{"num_hidden_layers": 8, "hidden_size": 320, "num_attention_heads": 8, "num_key_value_heads": 8, "head_dim": 64, "intermediate_size": 1600, "vocab_size": 21699, "hidden_act": "squared_relu", "norm": "rmsnorm", "norm_place": "pre", "norm_eps": 1e-06, "positions": "rope", "rope_theta": 14300.0, "rope_fraction": 1.0, "qk_norm": true, "attn_scale": 0.166, "bias": "none", "tie_word_embeddings": "early", "parallel_block": false, "extras": ["local attention windows", "paired heads", "shifted keys", "gated attention", "value embeddings", "hashed n-gram embeddings", "a smear gate", "an embedding shortcut", "capped logits"], "init": "normal", "init_std_qkv": 0.0227, "init_std_o": 0.0227, "init_std_up": 0.0227, "init_std_down": 0.0, "optimizer": "muon_variant", "learning_rate": 0.00773, "lr_mult_qkv": 0.5, "lr_mult_o": 3.0, "lr_mult_down": 1.5, "beta1": 0.93, "lr_head": 0.0086, "warmup_steps": 0, "schedule": "wsd", "decay_fraction": 0.646, "decay_shape": "linear", "final_lr_fraction": 0.05, "batch_tokens": [32768, 65536, 98304], "max_seq_len": 384, "doc_mask": true, "train_tokens": 564400000, "max_steps": 9615, "dataset": "wikipedia_en"}
Each number is 128 + 32 x the weight over its row's rms, rounded and kept within 0 to 255. Layers, rows and columns count from 0. Numbers have three digits each. The size before them is the row's rms in percent of the matrix's.

# q: layer 5 attention query, 512x320, rms 0.0605, rows 477-511, columns 192-255
# k: layer 5 attention key, 512x320, rms 0.0602, rows 477-511, columns 192-255
# v: layer 5 attention value, 512x320, rms 0.0718, rows 448-459, columns 192-255
# o: layer 5 attention output (transposed), 512x320, rms 0.231, rows 448-458, columns 192-255
q477 095:118167083179120152173121105075143163144122132126088140194124130147096157193129111113125124066129157138127073149109130087108163058200097107106137188139060150146116158138156113171156148117141184
k477 103:131166166138138160077172111127141131143159137111153110147131158130110098075151121134098094117151086195082102145134084135096060174112126077136095142122130077137127141186161158160143128100168114
q478 106:087082115149162138168122142170123174140166136075121112074125115209137135148085173152098190120126119136141095168111120141151104103146155133134153106115137106070128120099137251122195166144166143
k478 105:106160177123120127148154141147125116080091158113125133151110116139147149120107146146124085100143143151130093110161166147135133100129123133110139091149090108124145077134104105127112095112122089
q479 097:122166096194136155106097140176143115116094108137150161173164126106128135165117117046124149096075147169119173162120128131129190097140099120083085161163069200173145126168114109113103065148140094
k479 100:116132132136120135154161136070129159155153079115154184157150158122115098097127140155131134096080000111116117136138074088118093143075131147180147024120166143143115158116152150185188102144087148
q480 098:151159095104072066092152203138196162096154131102122167131140132116121061087136092127111146156115180136128134121082123141112101164120135108082107082099119118136063185151145105122065158106081139
k480 102:128128117180098106155081086081167137124102103123142158154146163121132181109131155121153151109112117082077131152208159162109102176129193168158120196139095139145138043187161155141152138151153168
q481 106:154109137140088076062130147153159132137161090130143145112047109112184134076135148114187098190147092164134124164131157149097106151112165156146113109067154163132083102133162106111143120169106088
k481 101:108067111151122031146155101127129098069105143105123167110121059129096127126119095142208112130120166101109179103154109111141105177131130036158156157166101126110133109125144118166078087124142134
q482 110:109160066157155196185094105119059133145085128100129088096179144130099151061166158147099155143140103164153095104145163113108142130161106109125154087126176101155131093111140094086128109122146077
k482 103:131118168131110123166118102129181114154133114126138167130176127200172155203112179109069120107137129120129099119159062121164159081130131186149118069098120147083117120089181098091146104148135163
q483 097:129126110136105160137113170175149151072132082138123092114150134103173117153091167131079109125097109141140160156081160187133166105145140166122197098097157135141105127106137140089139155106114121
k483 097:117141127163169135138135167141117118085106121084093138138075112226127145084105142165119099082142122074085133068145161128138117148155186151116146123114101157123135120166107182126124085145137113
q484 103:162097200163116093129090115141167126134150075092102157122119067177098151136148127142124141095135095133151097075172082114121112086110124057096127202133170129162136125128141140160142165075104110
k484 095:096223080098089187132097114081080152104102118143086114041112123141106136139179169146165117099129150160117177158117191131098134164168127134160140091101161119147074165171096106135140169140069075
q485 098:153117157068155098159145176114102185149174154142166160113155130106157093107077082128063129091124114085081135099160158167127187176127173112156084107138095132141098153169170152143115206057172195
k485 100:129133151135139149101149114094074150123116090151133106093154124093130112141133171111113086153116195102154135138113126090170176136152129092192096119163132134185089088123128139115117110148132128
q486 090:167144123113189151117131149109117126133110129097128071122141158072114127133144185092078173145120059092167139098161094162141100149119040120091137171149094108125131082129124136155108135150185084
k486 099:143091148189087208124122125111142062092111060154081146090123118180092131112169119112104186112131114162137146161109130112109165093184088137149146119099137107163176167120128145135128158108102088
q487 093:116105180131099129089196145144161135107094129121195140100154141138144116133111141148141115144078159158093178109028101152137110151085088116095133116132088127161121141098155175082129122179181195
k487 102:150114150134155136107108148106125148170156133141134164115145091145176126113105106077123155207126149094166132126115117139142119133083106128130124124064104140143171091181193113145096121140136084
q488 094:099126120129163107124115151123090111061139158116119137131110127125091110115121158176128145053128102158108104112133132112125169134141190109097170157126151110098097155148189169122176156092165159
k488 103:146079143076193138093133110110084100092134137164139107098123127120157087136148195157117123204159104123096117151145107161163120114128124136137068073186182160102124090180108152101148139120134113
q489 097:162144137168099118087122052125161147102136126162127143147126148071136138079142110058174110122130149192139129093085103139168138107139097152130124211126084136131122114103120112154199064170131151
k489 097:139088047105172129107161137086115117089120101131130146151102113110133167125050093173159107117074121085081078120102077124114103106167118110078161171107147112137125153113116127176167124145140151
q490 096:103129146184127143187081169113145145100132117096166110099147156096144104156110152133069144119115139122128144141119091210163092106073154157103124159105102132086066134188109162140097144125147125
k490 099:114151174106052161109107159148151186116140136157163059074154128124116132182183085121096145142132117141142081080131141146083166147159114119074077159141215132180144108074095142138164097089122100
q491 103:151110094124091171162152140142124145153177157151176135156161172164121109144112061103123131146159173138135116079120125173116151143133146117189137056091119123145129136133102171066102161085059129
k491 101:088129129126130139200153115178110121178158127106100141089121135119181189115070106192115155172163113063150136081161093126146082125142113101072123126114085132101066116159120093080099124154129207
q492 096:088126140155120126130092077127097147110130102083147097182124121147162162131163232096136176141142154164145168142153122147133114117096155165138114172148186114175166110134116163134169035171171125
k492 113:128188157108115149099117119175119115113125148128160107146093154113107091111124121144143077042150066135153140148090108146121111086121082138115107201085142158142098109106166086118175145112094126
q493 085:120123091141125143161105147117152196116075076188157157133207123115113144139118095099122128167123164076100166139153156119164107121139124143123122090104158108094155143124111118143108162120128082
k493 111:166110125131161096139096140130111159101147100121099141138083085129127117161145060155123089087128158104147144089103136159141114114105143102119164099164057173125112173144127117220101096123105118
q494 093:114064136143108104073151063143093129131128157143200132078077171193140142111147165131149150153114162171104142089111090142130060168109100109137121127154184096126205105122109123123184049197160136
k494 099:077117117142135090154137107094146132204132166130091177183134136127142135109159097143071129135148141127161158160129140095135079045105123113134162130090096156109111132150200095169109158134110131
q495 095:135082092168184155120089106173127096194097070130080153137188146097148117086144116092136123122157071178134049058132115083105166135135076099106147095134133117156164149061129097082126095129093113
k495 096:095116103100135134150120160079077086122109129134105142180114116250126134116106090132140140060089128173116171133142097102155082145140117160159172156113073121172102116119103135148113081128129146
q496 099:115150120132127166148125150143098173061118129127162148193111119105068137115136114125141105150087115111134110095082089104095117063081129071122139122133108155149192060198114091180172146135160083
k496 100:105116154110077119060136114175121125102134144149137108109083153111141171171145141119113106178167082116178131181154114175163127118163101066143094124132137080150156133118094101137107146090152082
q497 097:164144086162128174173159150136134135099088140169111079116158162079153159115140085155154105129134101165144054127138104133120098147156122107125165078129167130045160138150099082093132167141111133
k497 095:135092117175156054160092100114125052142108158089111113115111115116117145117131090142110169127129132097076130110161141066093145156142134174099147129154077107169127120075149138128165105131110164
q498 097:055125159126153157162114147206152150135081104084153137122124118139112153150115172134106137124095095139063128104082115123117159142105094078093104086086178128167160135143118150133111156134125128
k498 101:142164140095082171098052154157093111149134129113115133154126128129154066081185110119116152109158050174233216136103149155102065079103079208081148072150084166144091142136108153140121131161126108
q499 099:141073144133061102131202134183135112163122127084159179101158111127098147134108048071144112137120136069118204136142097050176147136087146133116150104156054137146131112156130149159083134077098116
k499 101:110128074091105126154061117119140109102112076165125068112172149097156149166145087096127125205093128103093066125069163136075161175128142088128145153096144089106171162122101121121125096154107132
q500 094:148148085161052134095175131149097146112105125116134107203093113101115156109100151094134122138097110130158140110044118118093133056130105140131177108130121152109111137119080105130125083154116120
k500 097:067130146147048074138105127123164146124210122147116140142135147096133149112168110126106155105063201150087171109131152115141105126152120141115104077134110097111143150145167134168155111080128092
q501 109:155125137121082153069095181078099169100110166137131172137110176079072114129131108129162131111110161070129177096084091159097108119084119134113153115122131086165092096166087150158104136140094175
k501 109:155107145126180136061101130123139113141105119125102143089150101163115126154136181147163128217095098170173111106114101126152141115106138166121081138143098130125114102139133135123114097072132137
q502 105:090070147168180129068112150126120134138141155119146164035109083143160109144164179100111170141133162151154147114149167132161119200085166084122189103157101145096146128194129178158115068163130157
k502 106:109150113126107130123083144112103136127121114134071136132141145168147131188141152172174072165155178172162140131105137151156121125166093153131067180122135084213150127098150087157129095106143097
q503 098:157110097131162175129088115098087118121150133132141081093134156154104132139128182143075146109131097157102118088144147121094180059146087193173162151145104114088125105081126138121134125112191116
k503 095:115100129144165176178145169132132190209108155119101161112130159169139125104138113144143135102126092113162088143104132125123116098148128063087108096087088141127166129105111108106112176159177135
q504 091:107122130092181166161085158067186106125165149088087105143176101125129083164101195137149189113155235196121155162117155162174136097174112162111172095102075153083093110178143178080093171095150138
k504 098:092146156143113127126109184192121138142101125128105097110121147124101188102107129140220068089101132124118098137186190124129125127137135165140153117121152151111175092122213168158110118113080107
q505 099:131182105137179111120112072125125180112096104137067089154141121115128114121140122105136101113168124137129099074124090136134145080117093155126149170139182046141204138109108071140123151146136110
k505 092:155133143088138127174077157193117118113073151123096151200103161165097138136093142142106080073063129144127153169157113101148110053131151108129152099086078159101137132141146093124138124108141156
q506 091:132120128128104069124128091095123112137189151119172132136127091118142126098155086116129116185140080088155123182158132145140100066087137163161071097051182076173078125135161206113139090154131115
k506 100:120116126158056126126119148176154153141144158187095068136117098082133111130132096091120100135095129104095107047184119060088156100163147099126137102160129156130161166120117096109132131052123181
q507 097:118153140159124101121116162127195092120094139195147106115059197082156111105143098101146101159104122122085166141097141093163094142137146087102082129111135139143173199129168102136123086164116167
k507 103:162104060186115136057177154096122072181088082117107138163142080181099091153178160120146131102153168085130109104153147098108166146148121168138166137117163082074072085134109156092137055151157108
q508 098:143122121115074109120126096066100143107102107201143140127160149064121104135134102097148171112100148040098131102144096172180090110087097127134099157117165067129156160083105147111160076109103145
k508 110:145056146117097134141118116110096150137145149147091101167156112164081121095125111159122094097098086135138114119133148075108125111119098142128141133127153123140039099174095143143152148119115131
q509 107:112113095163183124171084110142187161158132134133133120108135103136117109136147112082157094100137137168100113128122177159160133104162087072150123151120090120117084136130125061086101115162129129
k509 102:077116075159071147150175153175148118145117079095116114139119153117099113128142016138086125118128065110109109097178112118137133158103137111133114118143135104104095145104161136150092132163094111
q510 096:122152157069176124147106149129126126163169153152057120227152107136129121136134111098130195150137165066118140138126144159121113113101155184104111119110159133134128140144123182167152111088097124
k510 100:163128129134150137104118126117132190071131122148161121126140117174102099091127158149114152082105136145128137155147188205134177091114137143135148156144109177087149176081094150129140103117178083
q511 106:114176137136126119102142073104085156108113137133093169165102148015129092123134133094148098092132106139120108101069106160103180098127143115079093203134144144118156185155149105202109076168094130
k511 100:157114129086059141104145151163123138076136102108168130132170158075134144125116134165054114149111089149093132103074086131169098143101100073122090099155117102128102153124055128121140089146125173
v448 106:155104147106120125117139100070122091111138152107112140091108133157056191165135171118100134123134169133150156086145129129105129136147141139114132174138078022136133147128145158109156134100121129
o448 105:139141106108134194169173074126108118142081151111129165111078110135099142181151153124131101120090166196073119100137122138090140076116138118153146174142147078135155160147130168148153122131163151
v449 104:088099121100126138130176090165149134137135143073176101079149132115164105113100102155136167152129082123146084147158104110145088075144158089116118083030170186129107158118113144143074080171113133
o449 098:140067126189166157110175070169181096127156096126133112055102144056119094115113066100136145122128133105045115134140153140118096101243111149111137103028112182157125129131155151093159083154116082
v450 103:156126157126123155120161075158143170139119112128121111163102117120123092183130122128108119156116198093159080112106037120112148126075182124125128065119125144152172188080085124108086133147190108
o450 099:094165154158150116087125070164186109150143065126168108165116138091112095167130104127143122138095056168158129169033144160164150159114092153093114079100099142142186167142128151136167072178156081
v451 092:136135119091109090141156210157177153122109193095134085154188084192175134123125119136102096137152165138194120125169125152113194135167126117119108151140077125136088118123101135082166119137100186
o451 096:099165096148125127149134151155145129109128161068170104161104104121229151136131131154086044139151125122186119104173109090118116116113132093085098074178127124115079123105132129083114104132086150
v452 110:138057100186160130120184217110114153129121136147105207139139122118130133119083097140161122138149131117146133148155158129146154195151154134106123091167109127090142136157160157110145136086147102
o452 111:114114155145191154080176147069062151175111128135102166134129137148094132150115113160194136065137141151161126099138090177133151183115144133143138163233137177147176112162112111127143080136092118
v453 106:117113131141087129147111143162100150110118070155180130087125112095119131139144156123116141076162139121051124123161116133068107155120146122111131098078126120110178131194115149129080116137134061
o453 105:145142101135077119137168078106134122122108125153138147074175087097141122172150165143121137078087173056073136109108142144089162164037142154152105130115134059121145122127113117167022042175100084
v454 104:185083152109130066052151135070086098078098105152061122151136139133138075177163132103185123108089111141120154170168128169127170134164067114127105101154073115115124157140143117160126143150089148
o454 101:109152132134190177036085146131117109106070105103151114130071149152156102127155124126153087099092093123101091109128113171085151118110061091146096087146104100126156123149146128126116162103097216
v455 096:108144090129136131093125142114137191146147052177116091116162078192149083162136178085154128141143151110140102099095125165163135131173146134168095175148115100186129086141148145159142114122138095
o455 093:124182082095116172134106147088112132112176145144127094101181132069163117126116165125104154148123123135125108107082121143155113141134155155188124146100082114160110056104104182137110118118124129
v456 101:113146209095157127100115110143193106120140152153091101112109123085137121086168128128097119141136097087139074123175112132111126193109119138095138128152135115131109144140128155115119099125086128
o456 099:105131127140130134171168107133163128086108128110115106138123071200096130124104169129074103083100089145164082134115128185103111195098111162080158106139110090072160158129107173155139126108129171
v457 097:128124120153076170085140080112079093146119164110078125188157098133093110164114147170177127146153124084107136142085146120128169114174160104144112119111098126172144125100165179100188135142079170
o457 101:106162070136078133099144134225121124131154111122092099153156078116062192139130132126106089129141095164126111146091126108108172119134083051132152080091108141169174125131132086105125166156132150
v458 104:196123107153130125207122074075154140105104176120159110174084053138099139161080182080091150094129105158131133137111156153119087144148147065181111146184137150157074096113099172150130197099209106
o458 101:173148135099105095151149065139136103179155161143142154124169090165120098118097149139175184100139101132092170137177130107112130089130146102162092105135213127134103069154117115078130142119111097
v459 098:122096154167169172145184114132116159109128047112159150131125152113128135162147147145132131061172127118095166118092164165145096151170082098152161062199074129121087149078138092129085159115184132